config.toml
vocab_size = 8192
norm_place = "pre"
qk_norm = false
tie_word_embeddings = false
parallel_block = false
beta2 = 0.98
max_grad_norm = 2.0
decay_shape = "pow"
max_seq_len = 256
max_steps = 3710
Each number is 128 + 24 x the weight over its row's rms, rounded and kept within 0 to 255. Layers, rows and columns count from 0. Numbers have three digits each. The size before them is the row's rms in percent of the matrix's.

# layer 9 attention value, 128x96, rms 0.2, rows 45-85, columns 0-95
112:110124167114160148125130122162124167181145147118112128109090134127117146120095155132190155128107120136112114103153150128082140127116141111104109172153121066169120123107156098133104126177132097131111145133122139135087095152106134130133155162074161137136126118153136087099102132113139112141
108:142107154120142131148152126072115123175138102143160129156120102082065137174140118110084119058136119109094154116097158123110131158141134132132158115126143131137129147135118166135100118134122109116172153148117143150132098104153159151127126098159119082147119130153150117118146081128121094114
105:092155138131141090147123133108146153154110138131140120128117119162127096071096106143127135115108115114130149108111107119153189105108105115148106091091128120115155108142126165174109098070103127149147134134140115132113113079133123154148139209164135093141105120153134140145129135115107097107
118:105139117131093171102121142100137110150142135145162114160169108148066128091136133159135136085135145171085152102133174105133154147099138147089128109084138129140111112136137134160131116076141133121111136136143078145127160161108089112133116128089093154136161130132130131166112158105134115107
115:145104108144129137134149098113116128183122130145157131152111148173176107155119114105113105156120132119135105117113136093134091124100138108145079111135150132146104105141099154113101147130106152145079116157110153139150169129196114109108100153151157125104082142139123157118110071147117092127
112:092095116106114092135148130101115184146138127123141124141127143132155137138123182109060135101144148158129126140104102142109127159115139144153101140132102129161158091117188182130127063149107129124146151116154110128118161140119092134104127143121137082117122141104162118139180134103130126137
102:110152107150119099183112121098118158114184137148112114101123115115120167155151113145139145126146108117131130101150162184123073133124139121114118111120117152125157139119122133136122111112148149097173062154106141144140108131115159119091151117123130125126134072157169141070094134124095146130
089:087097101106115124145095112108136123121152135132113105147138096140110097110141140134135139083098106150159099124134108134142149159120133150108134138139103157113149141146139083151163103167152081118140119135106144156146150111133180146104114188121053123135129106138121114189118116112157162137
106:116114101115123114098150179111169097095116117109108155120155110108107123123102140133184135176147135118116133115129120117126154135119168082093129130120143099098108081128107113100109109121130148187125103131139061098171151133139128158121115152148098122103121174151098143115148134118161138138
112:167132155161137110156103142105149141149119124139130106144137145154122136193158122135128131111169126115159150120133114136066149148139113164143082102117110114176127097138115067130169138103092182120106156116140096127090107119146081120104105105162130117145122127119104122120165140137143145129
113:137132140126132151120156129115172116140166085121113113132151117117113107102110153160115157188166145170144124112166149147146118146196100119108061109127124131133137106131126109134097113156118125160114126129143168093141143129098132105148140149148144103117170102100120086087114128113111160098
109:125136161125087134161119161160107130073146105128159118112144125136105126111148069127178102122096176086141124109136093157152111141114106148131155120147112078127164107153136148120132129150129107135115152093135156096130149132130158138157094110079120123128113185171153120134132140157135119145
106:104142115127111080087133117110148155137125117168122095103102136149158086169108156171133134110097114151156125132113161145118161135119124120140149148110094126136151171163124145151133130155152167131147112097132138151097112100118082107139168131094139116121150098111071083168153127115103129147
112:146141091131117104126127149141120132131132148155175116122134097135103145200115122145161098147185107103069115124115120081122146141156129131138124134127119137151131172159168151078122150130112115108131114154109112101111114123137155120104088168131112085118163149124147163122085115112157148150
101:100150136151116126134159077108151135161126094117131132165122136124156106159139143091118067111134129118097113099129129123138125107153078110129115092141107158164088134155130149119153167130058171128123111168073109129169127115151147138130115147141128125172138130143130106133156131092115140105
106:152114160049147148084148116125066136135114126119083113100153132151106141117126118152117130122157127116084136082111107089157109160142117112126097177144118122114127149150129122146128145141117165146152129143103092164159148156148122093143153148161116149121088121136092161129121112136105137112
104:071144140084152164140122113109104148120148168134134111116111110119170115134143142160120089117114110104111154162098152119101124135161103119104105122151118146115105111121150117140123160090109140144169099102129178121147106117158124140182140114122059097116158102137132146075136145134099119112
111:141144127180157139108146135135126141122180132113140107112132141105158112128188156130163107160148135130157073124132180113079177116161124106142124123156097150118155153138126171151146098126124098116142112123102134111144155113128100135148112079147132136130093087118137138099127149077152116107
114:078071127103152142121119159149130130129099137155142111131153147117081126147099132114123080124129130123176161113128152140138144110112141148111156130087156110153136105137149135126110122101124112127159144157099124130100150123168134105067110070132100125111167090128067167128156145136115140118
084:108139146135131128138149120144134111136125176112109162116115102119123123116180190178126164123174076159164145113123135130136125138137097078147122117097106141118138135088146093139126175095112123111160145113093139164112135144125106112142123131162126078135154139146152090095129142120094161141
102:157157160126155088126121116141197123101129133139142152106081146177187135084153120133098129144133148101132105151136143103172104076109102113124147133153160127119128124114140116119103124124076066096121146144092108135118115095137099147147109120162136123117146123113128111123151132156152115135
089:118149089179145161126145087115139136089102094141112131140151112153154148100110126164142132123110102094152118114156109137157087126104122116144137102129183125127087163145137155133104130149136156120084136145142160174112104102122120132085060161113099104127132121134115122129152133123103138178
092:107125157174128129154165118128116129160143083127096143111105091156103149081110155153145140160151144110115121123128100121109127097190134138058134104149119095138138098117196122144134132155126120131159119122152134122141126114112105135110115193127100109128124116158125137130088121106172126125
091:108072118095150102147124158103132090094141174124142122140128112111138114124091107080108163130173150111141130115133113106135143155097140107121127182135105145103102081138151143130139112142116086113107114114146133108135157090139144085104115169146158150124170158134185160145123125132154128119
089:163176178142132146132120123115093105113127115148148129143108107166129153124142101163165157124142134082161117127167168151108134095080120146129163115135145149131151124097084112134104150128160137116105088163100095172144141142133114138116094109157124120130120116161084110148149123079113151120
092:182107108169118155118149152143099147130116165112124116121165167100070124120127089132084122122110143080123087163171144098111096135126106175138122144090131106151117144120076131102151156107164144135151123140092154124167139149145106107124088126130132123125147149124128133121141157116095127112
106:125086161152106123153137067115155137170126123134148116098132160129128150121113123144110157136112132083138131132147090102167133134144099165097131107126107127124102149139116104166137068123124155133121167111117166137140133165163119085151094111123137096159093178123130131127150134150141170091
089:127114131096107091102161140112173093129124104153113130133146144154106116132159139127137155144126101155131125128150173149133127143117175176085165149141143130150118139144078113100102118139160121057104124166138117133103115083117147121153132105126118179128064119142127128148102138135114159147
103:135097124135154064137127145154124135156140133117136115097123144065144133153177180094131162144110139162152152111131154090150158106090126151113174127101148129089119109101146137120107105127108155112125150152114117124091121106112176131099123128104109083124130152122137105144166156119141130167
099:135148123092117089113122134140091157153157111137125109134090133159139131155160129184098122134115113128105111101158105094149081082117157129123133115150134142148128111098163136120113151140076130172121191163090127131129121154102151154133114113175147148109126143129151077149141135130114168120
092:155129053128117113117133098121168153111146115115078129139113126155114131093158193124128145081143161111106147108118120095137099148162129184144148118142150154120102110152157137114174130107115128079131115121108091108137133174137109110105096130111094137114148128115105145143153119142125130099
099:094125151145095165113124104232140124124120128141144147146159151132132136143131138126133124083100127143116102170118112162136121134085143120140197127144128136177146147108139175139117151155107092095140114113116147098141152094142125156134136127115100114110107091109092119115130149122108128140
089:081135122131120098140111096105132145111121153102135118142131116149096135106087169110142148157116126101115137100170183106167074087133108152122136134127124085132128161145161123115153100112090120131115124143088139161175124113120142119093131120143129126130180120154120162099167090160157145110
103:094095127079129124133134141149143091102103119154180126132133121104144124157154121129166153125126145129146137186172136143154130126119112158173054126138122134112107101147103164153126132091132130153130110146117132091098127146143129098145133119112113100110185093102149119145102086125117168116
098:150152144138120098063129135151127129137097133111138112110091096146111103102099099168106151132135135125134112133117139102090149158144130134141112150139128108161137182164129143133136103143123148160140154120157108167163097135172102137147147136177088125092160134105082137145073143102129136102
092:129101128124112140127150103154115125145132103122154127189102101109084096144101107116164180094121123153126157091106152123097127096168092171140133153122106123130162118120121133168094123145165145125155116140153100114154144078126101165152106139135126112150153108110117105119080120146123091157
095:160124115081129128141126090150175132104105135143120188092107133124149129158128142099124128160114094105158134134128129100145127123108143130126135128131092130128193128114136128125118149134120120130181071130120125165101154189132125150112136156120140097093153118139163068146109147135161088122
096:075125160118146118132131136115119128120119162163095153099104137120150122129108138118118137113106133138134147147144110146159152130119118102125120097189124127115093110130084139074131160126136163138145114159116170118119098153116120090168121173147065091118155113082072149159142141123142125113
101:100154116169104156153190172136150100114110126101126133113148109116122115135112155121144108156118083151161098129093131117117130125138143123133164110120101132141118143161119129111126145168080129178148111156107102087121120125104081140136105123106127164121111163082113117141159114113124155191
086:141121094167118153093148128130110141113165122075123188151126124142118113105127137144154140154120144159142189141132104152143134135117156166098146139070135148109133106083122123103119117116167102144166131112139111143177170115128089111104130130145131104119073115142144118104169123152147116144
085:160156125117137121136116121134112098116114122144141144103127142141196158118121119069129149133150107096135191112143113089124136103180135123096094124107099112106114154105163105119166170140110129154136135151104140153138130086180122114102141152153101164135157149069129131134139115129122154125
# layer 9 attention output (transposed), 128x96, rms 0.178, rows 45-84, columns 0-95
111:139163117116174110111124154108070113147096130145091135136161130114126066090144131103114142117166126121118110108116109139138113138140116147142181106143096126123109130155111155159122097123131143142206116135108090150130158114100124102109138144065143124086090125126114127141124144143158151148
104:132125136152054146163126128165123139143120093107133141139083128146125140176121109175115141124150098161104095144147157112115125118093097166113084132104065163133083132141120115114130141142131126089114118100135153125105146128147086158094122115099119155161115126159096122156133156122136121112
101:121115107171100117142137119125123111095140151144106152144130159104096145192149141159136122138118097104137129117151141137066093179113124165107141120150132135134143114098124128157114171116169093121137153135133111136108148118131149068087168117113110128124120124055134134152131115113119146169
113:137105141142116171092108121156084116106112142132145145160138103113143140090091160147160129152082105105160126115188140146127101129144119120176142107147122142143141135128140119133097133114158125133117119140084135154134099152138111109128123082100194161108129152126162132108152066139097104138
111:074130176094121137140131128117119147132102138097106150091125074127078148172137137141069105117115140125111159163109097141166140125124091135121120129120135138095111113122152162177161143129159097085132154135143133131156112132149103138149173095149127105140129110156113174111132137104107142139
117:168115119141138102132088101100125142108135109129135127143155092124104127144104127148154111156153073163108152101157160131153178113095079115112120111116103138126143140114081085128134150163142121129161123124127109125143126086133116117122139103149085162156098061093133149140115126108078132115
106:136124182150108107147163153129132125133133126134141112163142150092208096130121146098140101099135149104155126161161118098110173140093140158131143166100100114162090139133144136174129126094092187141116173107102124110124129129153135143140151120113121125133144105139108121112149131142133137080
097:144173126122129131164119145152103097078113117112143155128130162111149121117122144176163084129124116090098144135164127116143156110127126121114177147137123119158086152122117162116137129085114142161126118125145096145159070138103109165128151144130112140170173152106173105109130133106155111167
109:104153105119118131092128089113090133126142150142130097141177132162144099123161106136115138117093126147128152108137095140143116109119147155132159082109152131129165120109142140105094132110098090102068096108120176101168110188132145124125158100119137151133109140071117118136115121138164098140
120:127119172137111093124147125146152117131101148113167131131155130151164151134109137141127137171144162177152124099129136130095117134135119117107146105144165155102131170164167162110124180149170075129147116112115124129061110143130125173141138144132128097131102092114094134175135139122107102105
107:105138154142144153084141108108123173171141134129111121096133135114146120121101148090137107141114126097128131149123098126119110116061174129077168136124115113091128120116106098152110105148112091183127094111130127159125122154165152138157108119116136144137094116155146127176134152076096147142
113:128136105128113147115142115137146113156134173173126153101152101138116102101126121099111134139137085126140126117112181093080149132151117102147145136106152183134153129076152161100105129103121155129112134147121119119105084079096104089151153155134098134135152151150161105139125158178151128117
105:116125135124176068143148123128132137099114110114104175146121110117141159093135116147124108140128127108106100111141156140100148111123150147131132091166119103174138124104112130097165129113153116097170135114140129135115178169151178120123089109172111136154118090130181098097143108148092150123
108:119143154101117133147106099141145118096110137127154119154125111116155142135140112087115087130116118188120097141104157110158101114140100155136160103117148124144079101142134123154148154117138138141076087153136151168107116142115107109140155091143146168104131142115131141094145203139153166159
099:101080130069132089131097123114144114119132132104128146124116126126142100176117127156134110111156095135141112130118127101127126123112158130137118136098124148095126152060135159106131108108141084113147131121159136150118141115131109158148141129119136178117097152143114190096206146083136120137
116:105153152114128146105107128132143141119159106152131178120158091127124154146130093106116130149128120137112162146127069113151148148114167173159124105138142147149105135154099161156118137195131122130137134103199123110124165125091089163125144107132140140099153172112154113086113122140127120130
097:113095153138118097098129097096133133176111103111118110166145116126135146130128107136165136112137147102151107099125115101140118135093119129128081131130123137131103165082180168139119109167121159118094102105162113100123149112112150117076158127173141177117128151118112105151155141094137178107
106:143137138143126114150125075096157110196098151100152117174103122164116122133110164128178101100139104127116174156112131125156112139110109125140154129117147118156149119144138116103113111122129104137185174141115155167129140135167151170138121142131108125118170163112111101125147166104100147131
116:153117086107121135162135102105154116121135104140139113108164138156153109132091126123089079152160109112094083098148152147118124106102104119161099113132111183110152123146143137144121149137171152072084117106145143117144105160152139154139138131151186095108142137096151105144127098109135143129
087:139174118142126105115169112152122108133108118087119119173138170126132179137127143110150110140118154125084153087133169100157128138138122157101131088122073148123128164174131174155138121148138127144126096108159137139169117151124107173110130143128127165140118151124085142133114143135076132103
096:114129080094142173154134115129142090100154163099161091127088142110119167161145106105133146167128117135148158112100112143149110079126156113082112163129118147138123124087184140150136141118158129155165081118154161157105117105133135134139123170132145116153119139106137107130153129119159104136
089:073075135157129112139125157128108051126143149118121186121117133122132130154075132096080080112111143102107133113121110137104143110153095155110092146138133141126114142117152120130114162118131114136105098133092110111106104175102122121135136124091172110158100111143126117139166106112137125120
087:163129131161095103137059142118080090126120151133159150166136128132102150149148117118137116097107126093155165126136117116175105133110120130165139120124121110103085112170140110138106124089141110155130097126116123129145107156117208174137148130110103152114139110104143134153162138129128163134
082:131169126129172136136126104139105131096194123171082125084164104095124096182143130150152158105104150165122102150105099137182130122122132120117098095120145135143137136136110098135143135120109141144106096150144158127135114096167121123096113125093136085161151139134160137129096143127148105149
083:112098141108090130100108167154131080132129120115120141182120116110170165146124108129110114145110172137125153144140131146095112094144106126107147093122143141137151074151130148128161127134170116096148116059113140144109119168143129127092109115082123103071154142127134110108154095116135142132
084:101103148150145135131099140145125147118083099118099107129126106131151125153111114119081176144102115094143123167118145128150134120133136094091170119108156136076115088114102138104110140149174122125131127109078125121129156113120081114131103094099163106177125095149147149116127129069101112130
094:109160120136107123108124148123120178120112144153083159159087142118165122142147112132134144119102097122155129147162143130150144141144141117123085131101089100080132114104166170129102133149099147125119118135147096153109136114114117127116139124157152069149123099157183117163194128110099108117
093:165117122094194146092113134183077117117119121129129153140135089152105111095171140125122123138132089142154162115138123125056078117139095109135131153133129149156127162113124112135085138112123130094159131094117131113107147143139087142144141152101118116112125104173131126131114089133133116099
097:100152114123153126149151089155157115133126099158158120143098115140036094112152107116155136135124128131153133169112142168133139129165097154101121147082100124132123138154118161156148125149131168135120117130102122137132137167115136093143111121167132102107106110142143107081123162171110093113
102:126157102132106163115126153139176112124131147150138181129104109111110132124086155068168132163141098113156132162125127146119101136122124153118168161138125130142131145168114143103138074161113114099141064071131123126149164103154145141143159143146145129146177121121136142115150154140132131125
083:126127171128177138108114149134100116101168161089129141155133098120152140151147105149141132145143148153161132101134099095157118156112108144169163152137117122081148204135163107105124141159145099167103137113172137163123128104097151116131095118154159127114113114140142113081120141122112134117
093:107116094124230153185101116087129105132121133064122126135087108151118155120113106095136115132141121124109122111154146150065129145129131139131099114124155150143090119122122102141121118114147174150131149110136124129119138140107116103142163124161102122116149132140147188133131119131144153123
087:134111136126167128158152152114134135108181126158122161177133125120142141154122123192142121114145148173142134122135150170136082102120119085107130185102108158109152106126185172140118096130122088141100113121116130109152153148105133088149158125138128130136105139100130148115157126142157143165
098:104142094126121121103125103141137130161171129136112094091112140103135143135105178128143137103105101102093115120165105107077122124126107135104127127084161136110123133158197121135114151140137138115081148147157115090122141127143136098094113121159122110117088135139129093105116135053089148126
093:153148125141090118135123123143116165106104149120149138120135117145131134149119133132123139177119088136091189101116124144129112138100139114141154089144146122138107097096083081091151150141129070099163082125110115147124155118103156098146106101159113096186084157117124116116127134150147145134
080:149148151119124113154117137130118170121104136129176149096139158136130134112132149174133161122150158127134111131146118158076113114104081126122118072065114147144146131104107124104123141122117094158152150143100121134134130173142174132103138126112166148110099133119106175120138090162173136087
091:142192112143128127110137137126134123133126161158203110079117165114115120119146100154127135154185185125093152160128164113093128129119127154144122155144116114117122096152146126144135098145146163157131107115169149154129131087098131158150151136139133115139114100162103134134091137114118154156
083:132135112116121100154078153155178108122139138122184120114163186136127130104152119099109128097147093111123161108112115125149103156118180141128154111130139094133126156119164124141157110120163097100147128140150137129139145134104102079082119143135084124135143095188145137102118155100140126140
097:166144155156190140111153109085119111123120097119147139120067103144131146083162124134082088129112132103087122143110113135144147138153128112155131127123149111173124137149129144110080135140162128126145094098096167107141079143131145102107112132171112173135122139148139139146159152148125112149
087:124109143129119085103130112138088127145156149132147108177119140097103161149123100101078176150122131118112097105132123099134123104134126131129117122107082101148160117129117117108131089112128130118115134067111105115111081148102132145168145048143138171125134109113134170168101119128127117113
# layer 9 attention query, 128x96, rms 0.182, rows 64-95, columns 0-95
112:140101154122158123115109125157117116086095149111134135149136077162133118087165113125112129121141112127177137134153122063116099124118134106081106130164158080091105104142157122119113107088142122112147140125188172123107153139119109116115152105113153132133111135105149105093155111133120088155
099:165159136096099129143197120131128111153123148141142133116158110109112082146121123122154140147117168115132107146134120127100119136162133135134149088141147126159082114113122132103141124159113119092157088173197137181137110133133153105140114123101127135119117143092136132085112170175157134105
091:080144113136093109115116137159126136128097089097102078175136116149062139157106138148149141161118148132127095152119138159146122147143097106101103134115167132076134114108141164124130120149119122136157121103111129157097134124117169126097058142129120164136119126125130126113092155110123134170
097:116141134127058143159120139107114078136144137171105139103109129112119117087127091114156148107122121134159115153101103153124120142124143189149137129130166128131153146152124094118160136100115131160130085121095121131150182135141126125092139124099178144082111075141123119162109102109105123115
096:136193144148124115133126142152190080139090171174126126153105146108114078139144110131117157116101122110145134133115128085117134143154143144092087122120131161127140144113122135181082147127119147097128152127113136082135115164120163155169110122126112136124139108152119100128104171138104102135
094:139164139108175138092119113113175161152143122114121150105122143115131175125190105104125117114149119149168118125157074127117123108073113110133091123140119128088140136102132111130136173099133152157145096169131108151134100135106112100148142166084130127086124153152151143106115140119097152119
099:116119142176117146119133133156143117130138155153152114138103131141080130124157095099131104113131107131173174146146137104144121125133107102107137132117090085158091109116151134135131081103127133136196118107072121110170094152146142098109152146125124130122146125128102126148129149199087106143
113:113143173091113107139159158098139124146101130128133109106127099131183103123113136107125146108096146089139114166147129137161162114133177115099141142120158107137145116098181143119109124130137145124117105140108136092172149137155106111160178137139088135160137180121125065129135140127103141093
099:141118110132141098132121095135128139186116123113078139134129123103182180107096134119184130116112094107136135070145152126114097162158136119067102111168117082129152090149108131113177124111121118147120128141128105140135150140126125129113129123145101115149153111144123108155109148087098104147
102:140129154088150105099135119116121140139122136123078095144140103134122141128172084137126125108157165090117119086175140130142122111158130114127137076146136119107160125138125140105128157122130096098143140099130143072193125118107150117115126083089148103173106165104122130156146120107088118102
103:125122132166119080164166141095126136145131152131114139158156133114125121109142131072133157146128177085128143126149119087143145121151135120085139161106100123135126165145153188125105118130129168142114139141108076128111118165133111142143155091119140155122062139095117146121164096132099138139
101:105086186137077145109138126132134057132153134164164152123144127136148154093100157132151124142142146106104117121110117132136134155145085126165077162108104125145137141095117109133112100107103141101117087108092103157106136110130150134165098115145152118172120134123141073109130129142121128111
108:101130109128094150154112136141100082153154133098158151126159179155125121153107124092143123169128111131146151143061103139103060161117115128104166160171135173149171149130135112175101140134160131113140117145129133106141140117097116122126096140155120181114139123132124124125146138120135110127
097:124133097130135139165106114119159125132160115150121130122117166082122144093110171150154164094128128142110131140071135165146123087185104116110121135109103120142161118100134087104122146133145162113149128111081115121104136120149111199101096145122114142100117113091138130133142186123151125140
094:135106093097091147130133116153135132131136141128115165175110130124140113108102091135134119141172089101107084171109099088150128113168146133120151141149113112142162150137139114101103157118137151149152097125104119161149133139124091115145114120086120091151125085125120136158165138134161129207
104:130143180099113112121102145103085149125142139145086137165142162097141145106174149191117084147084159140149178135130103087134106157124090149118171113095128170124139109137148120121113144123107106095107134104140106136133112120130153151114134139091089127139116123101133107148098102108133144132
107:158127102145158131090161172105085167112105150079104146103146082149104125120153143111098093123094127134145097102141123112127176132122107116116116115129150119152162131062128107099121172165082129139094150112110095131125144126135153134101139152113113119116110134155160134155155104127114118158
099:147107138111100105121071133136163117140123147130151100144150096105109119096137178107159157133145105075122123125124094115119057156111143126192122140139077149136124149155107148128136102140105157152132135133111160098103088140140095133119131153136116104166099098120129150148107125094109111122
101:145133106158101102144122118114127139147100118071177098106159146148149132134083152135108133132121171132138141138168057121132171120127125154100143113137115148136090135114124150146129154109089135115124109123119151117150156121065109175081152133082124127150128126098140145148133121157100103153
119:143093106148109123141091149112141142145118120099143122173111116138126111120137127144123086125102152111142156141127142133115116162139106111155126098152131144122119155119140120130137160115144098156097097192070113128151142172131134150181117097141128115115155149069142114147081136175155115070
105:125110131124128143108116168102110109152124121062115097155116134155120104122109129114105180143161147099125112125141133120072137135107054132132158160134110128141129142118127125143111143110118130093115148171179150102108097120134153124143152094148155082132132111158150134165112140169117179137
097:108101115126156147149102105137098111171146102099113089073143120071128114126128094159132121103128122147158153116174122109119122121142134155154120113124128140131161124167131105149081138134128078121139161141098165139095130098154162142114162111158137131136106100115129144135148094162191143148
109:166185163128174106121135129168124159127145141114142095126143129118078129166133150149153140098150141117139079140172169117102146140131128150100109143103128123168158150135117155081130082113123138101123123106114103101119142125092108105119131141150145118106105195119108151129124086141114153116
108:125101138093138110133115130094135143115119115127083101117120091134138147184155128136146131110138159102135166108156143125121154117132100133105135095133091105142124138146111161132123175108133135116138135116160087143173134116101126109151157114146103145071093123094137180127182143077158120174
094:145140110148113155084142121105111102096131151201123127132110102130162137183114100152117135146137161091138137124110115154124119165116133097159145148103171091137121100126098113111130111162119128117127128119109135127098131132108143196128122144121102093061108124129154152163128122109086106112
097:145146136103113110148126095119091141132123152145153093120127144096064083124135165121179152116109161161097103144115125134131114096105122137122077140132167072157143145171133119132157144105109157150148120143127142130173103146156145140136157115163142060164147118137138124120120136134148133130
095:141105108145086113122133140127137146122112137139105117087136120122098136122108167146138118132158118083124147135133190085109129119082142152150140134079157130122110146097148106128163142181128181148135096153128154105087096105118134155175139162132159131125155146117099102117153127114099083149
097:125105122127146098127133141148150076137104111128124121169123123123122101155157121080137148152116089103152130129131116116108140088114110150145097131153102149130134109186118093124159113140148098142114145053119150143142127152108097115102145142141126120120098151128129062091118145075114122180
108:142133088108133144109140155142110117089144086120147104113118174145130158138123127129143156138132139089158137154102142149120127144157097104093098107115112152144097183181152142106082114162175164128122139132115141163087127122121150126127135122129145112142161112119165074154104130099165097107
103:156108141145144174116157100128141185131112075136133157153090113084129103124147123159165112115102149117150156113171155151135112128111117126124138143147124115125104158123101121147065147098152139127110148142163136102126114124143092078113123151118139170116091171170111144133154136109102131157
099:151157187127076140120164131152161113129136114091080137169145101148122171123112133113146130124108154114109137138113140141113073113078151154139131112139139131117117113106119095105097127112138138129156125156089114116134127128137131171124165192147111165153129088121106126115179147134104137105
105:053146093161158148101135140138115109134130108152114146107168116115136105115118099148139138142135096150159131188138084102101131119159096119124138131093113101134144121127121170104118162153122107130085108161163115142176133131125130131094162137138136120141127176106095101128136109099087116103
# layer 9 attention key, 128x96, rms 0.19, rows 64-95, columns 0-95
106:110097136117131109146140105160133149140085137135121085154105133127127128150132140114129163123158128123132160128137125090109100097164106105109122119126118147106141150199152152160093146070130128158110093133203125135126142154102132112116067117110102124106119125129092132183132151114112103136
107:126157073099128103123147130137152117162115131120159123080154147106120085148139120107128133156127149144085137168142115131178130101126121146117146147116150142149078117132132127133147141120110118073130122151154156163141141112120101125176091096075115108104116087102123172112123152182120135131
088:128179119153111129120092090106143163152140113131117103151089109188126165116146161103178155128148160156148150182129104124126135152114101142108156095151145142093126132116120144098188135116146152138128150110122105089143116098121170125127126105148100115129124139071159137134141148139135112122
093:125138152146068104133149101107124128134111139130116156126095154097100088143125107111102149125179120109106097140074114129163126136126120128137143162155156075153133126156126123119144138178121148172109170127127121124106172126127144112124119087143109122076149118147143094112119119143127193101
092:115140099108105126076107092101123116107130168135120135161135101145147110111110092139163085146126125139149128136146129140129105112133109104146119161159172121118099131166174141128121073109132135117111095059121114110152125123111125117153124117117142130135154127121134078114178089169089097093
098:117137119110155118075161134105163112149100144154142136142147083093102141125136128119092143119075132155137119129136102192115119124139136117130155131118136117095160164139116176117121148138163096133129120161087081168103165127108125101135116135140117143132112171124107141091097160124184118120
095:120151075120123143143150140160141166095132124149180116135112099099150124156137065098129117119129147125110129143119147094148111116140109088126092157170121113171126165135102126150136136109161162161136095097099156110153084158099115090122148121150157156172138116116117138145100138125159134146
094:143139120068093108126162123131101169108168130121146131162158133133155173103133123119119149094123155115132127099151136114091103141148164117115118168119183154132139143129140115131114140132090190084124105159096166115114142162137152125158151140093112129096121118140150134134155091156167132119
100:086106153127140181092111149132119173078114141149133098150123098132146155133181117089161136109132101131091149154150148143076132087107119145159093167114113138079135107115106124094110124104113119137135136163142122153144175117162120106161124111134126098132172145155132106139137122121136144126
093:125107109143110150111102099141127123139129140111102091136116098111138143165145113174080147089134142165107129116155085166086128106142125137094114162140165154079141092134189139137144128133122108152119129109140153125083131126100132165121125135107137105158063149124118149172143132124149145152
107:144158166113155090141139165164119136098193154122146172152133172143106120159082103110122134088143118130133144162132127124136144154132098089108136128135097135124156146110140098140131137127145140144095090151123142115140138115104124134137143108115158072108125111087145105170127102132060143121
101:131138125127142106097156132128117084141151148102162123155097176172144098115130126148173115161105117063141117150136123077124170095129125179155107136083149108123117138096107140139116085139092116105140093130109136117121125154086145122137128128173137127112131127123170149154114123092111146104
104:103093117137096147162110120103140067126103100128176119122145134121138117112085154107155126161139112107129134196102122095120082155112109117156159138149129149157118131139127118195138101139194142105128160152119125155110132139109134122139128110150098137112141129133159114120184138115132152139
100:145135149120144164165102143090152146105188131142112153152086132136107113101115103148105098121122125126128055132070103115159145135092116150143110133122096137171089091141090126111139083131170159128118129145122102138124136102148143163133105144134134151093136134143144162155107151138108133125
094:148134145102139125175109122139148119158132127132093136145142110124113089083103121129093133147167098151117162123117124157152141092134099119138142141142122104118128138151107174151156098129147146132113109160139130157085141079137149096136130078118098124208144099098151105149127167102152154141
100:117166117129159110101109145097131107114136144155045126137161196107140100110104119137126098124117114097125157139182102088119106135075107104145159106141118136141129095149111141106108128124098111112115093141139135117136145115127157169119127138177112096121117140129122137146102114164158159129
100:117136138170137151126168108129136121120088153140095086068154120149113162130126170162134135112074127137160153092138112114134159136128103132129149162189113153165132148145159102099114146082126129129072105112107143137130136118163139111135158128145118114135105105146141123115074118104154136128
092:151121157117172126088090121106131124105161103116133141144164095144105133131106141124071157111171121153144129134143170127123143081084110136107104105176154122120123162168117122130147105144108101136138111144172114079101131095125153106154133117135146112183149114137109180140149127136130124102
097:115132129096111152123202155159092133118121158119142107094107126165138061158115109117097117131151140118141129103106162161115147188105148114092145104126159137121083121080131122143146142113134152146135079130137115141120095115134132158131085106158138107126134125111170111131131121137172123119
114:113128139133133107164095145120114155110097095100145118140137136128158119132133121151130101146116090115163150145130161145105159110121153099120116127133148086122136134102152117153142170135137132132117110153035107141143156121134144115207108162126106163109135104063136148112103112154124114124
105:129147151140143139100113177139089112149133148122115126115166102147197157119089114145133157152138113140110090128092164097163091148122150155110156187127091104112119146129129116176183125108102111124119144162129119106153153115102116116074126151112129135140111118107133133154123130150112144155
105:147104127141127183134121148146119148186132128142078132095154102139098120131137117159100135161137104118117109112171108143086107114111152118163128092093142145218129128158135095109129157105109110143111138109120149124135132132166129104132107117127119158090130142085127112142153162094133098139
103:086143175154140140084151094126141143104138123151155172068117137145109110126122137116152163096072166092117105129163156153121085112117117107080131127109119158103124122168148159137129132101116158142113111129106172139106116125129132152127127118102140159135094124120121133174141134148081116104
104:134124128154123137143094155158098112122174100117149127127112106144106124136112157106088081115132129136121111081164101133121101129141074121133145127176143142083097129093127170132084136109119085146134141111124130152091138111154127109128125146106173119072097134125115089143103140146186132133
091:104181105171160140135150136121118101138091138149114143089122055135133094153101135111112140103156187131151117112134140097137132116142096151157114116129188126112129110108135116123142083122126123099115154099103104121145136164115162149139102117129139129074102125184120099127142151136123135107
100:134145145131094166147155083131099168084144151125123098110150146131087088130123155127145143116140124143134107146147089161161140086134132116097162146094162117143129145152119125138140109152082131096189167157107104117116139115151123100094125121152158118143116120104073114154137091138108111153
094:113115167133118096172109107154113104102117162095179105108182111150111157106114139113147148129101187131103105139118138103140151122113184130172135147131098121150120119072144143129113127151117146145098113139160133081121140141176144173116136122159131120160132119105085127117146147118121113115
096:119116124146141149126149147159137099149131109141120118167118149149143150125132084066108100112164124110071162086097118174125135087120092130135145132103122117110121122200132112132147140126117095145120175089153145148150119139122133108136164178131121112112109082140116152106112133128119107088
109:128127083104150121108097130146107147124116070107114164105113093152120164134132142104088114106133115123161133194097127138135133148151140096118141117107103099131103118112133177127079122128092187107128169123119134135106170125090132142128138131158111146092126091133156127141155161105125106094
100:139132121128133112140104164123140140131163126124134141095160129116094129152160146172106117114173131130089133115137134117128100138099106109127108139122107176090144183146138173094128091091178092148098120114087115127084103171128147093089146139131072128125121153130121132117149139161159121122
099:147134143110119153131158126116136114142168127125129130128107083109152139119095114128138146145142169079104138211123153131115123117060134154125111120127139137121127123108163123133041123104139098129105115121134112093119136109139134104162159087115105148119109161108097109103123107166121136158
099:082091069124136098124155121140163137124168143149121137100160148114123136115164093095118146126100132134139147121133181098120081109146124147130111102137088116146142135138133086119121138115137112142105157174097138139115151123117150153144183132139181115145133097136168108153156122106175118108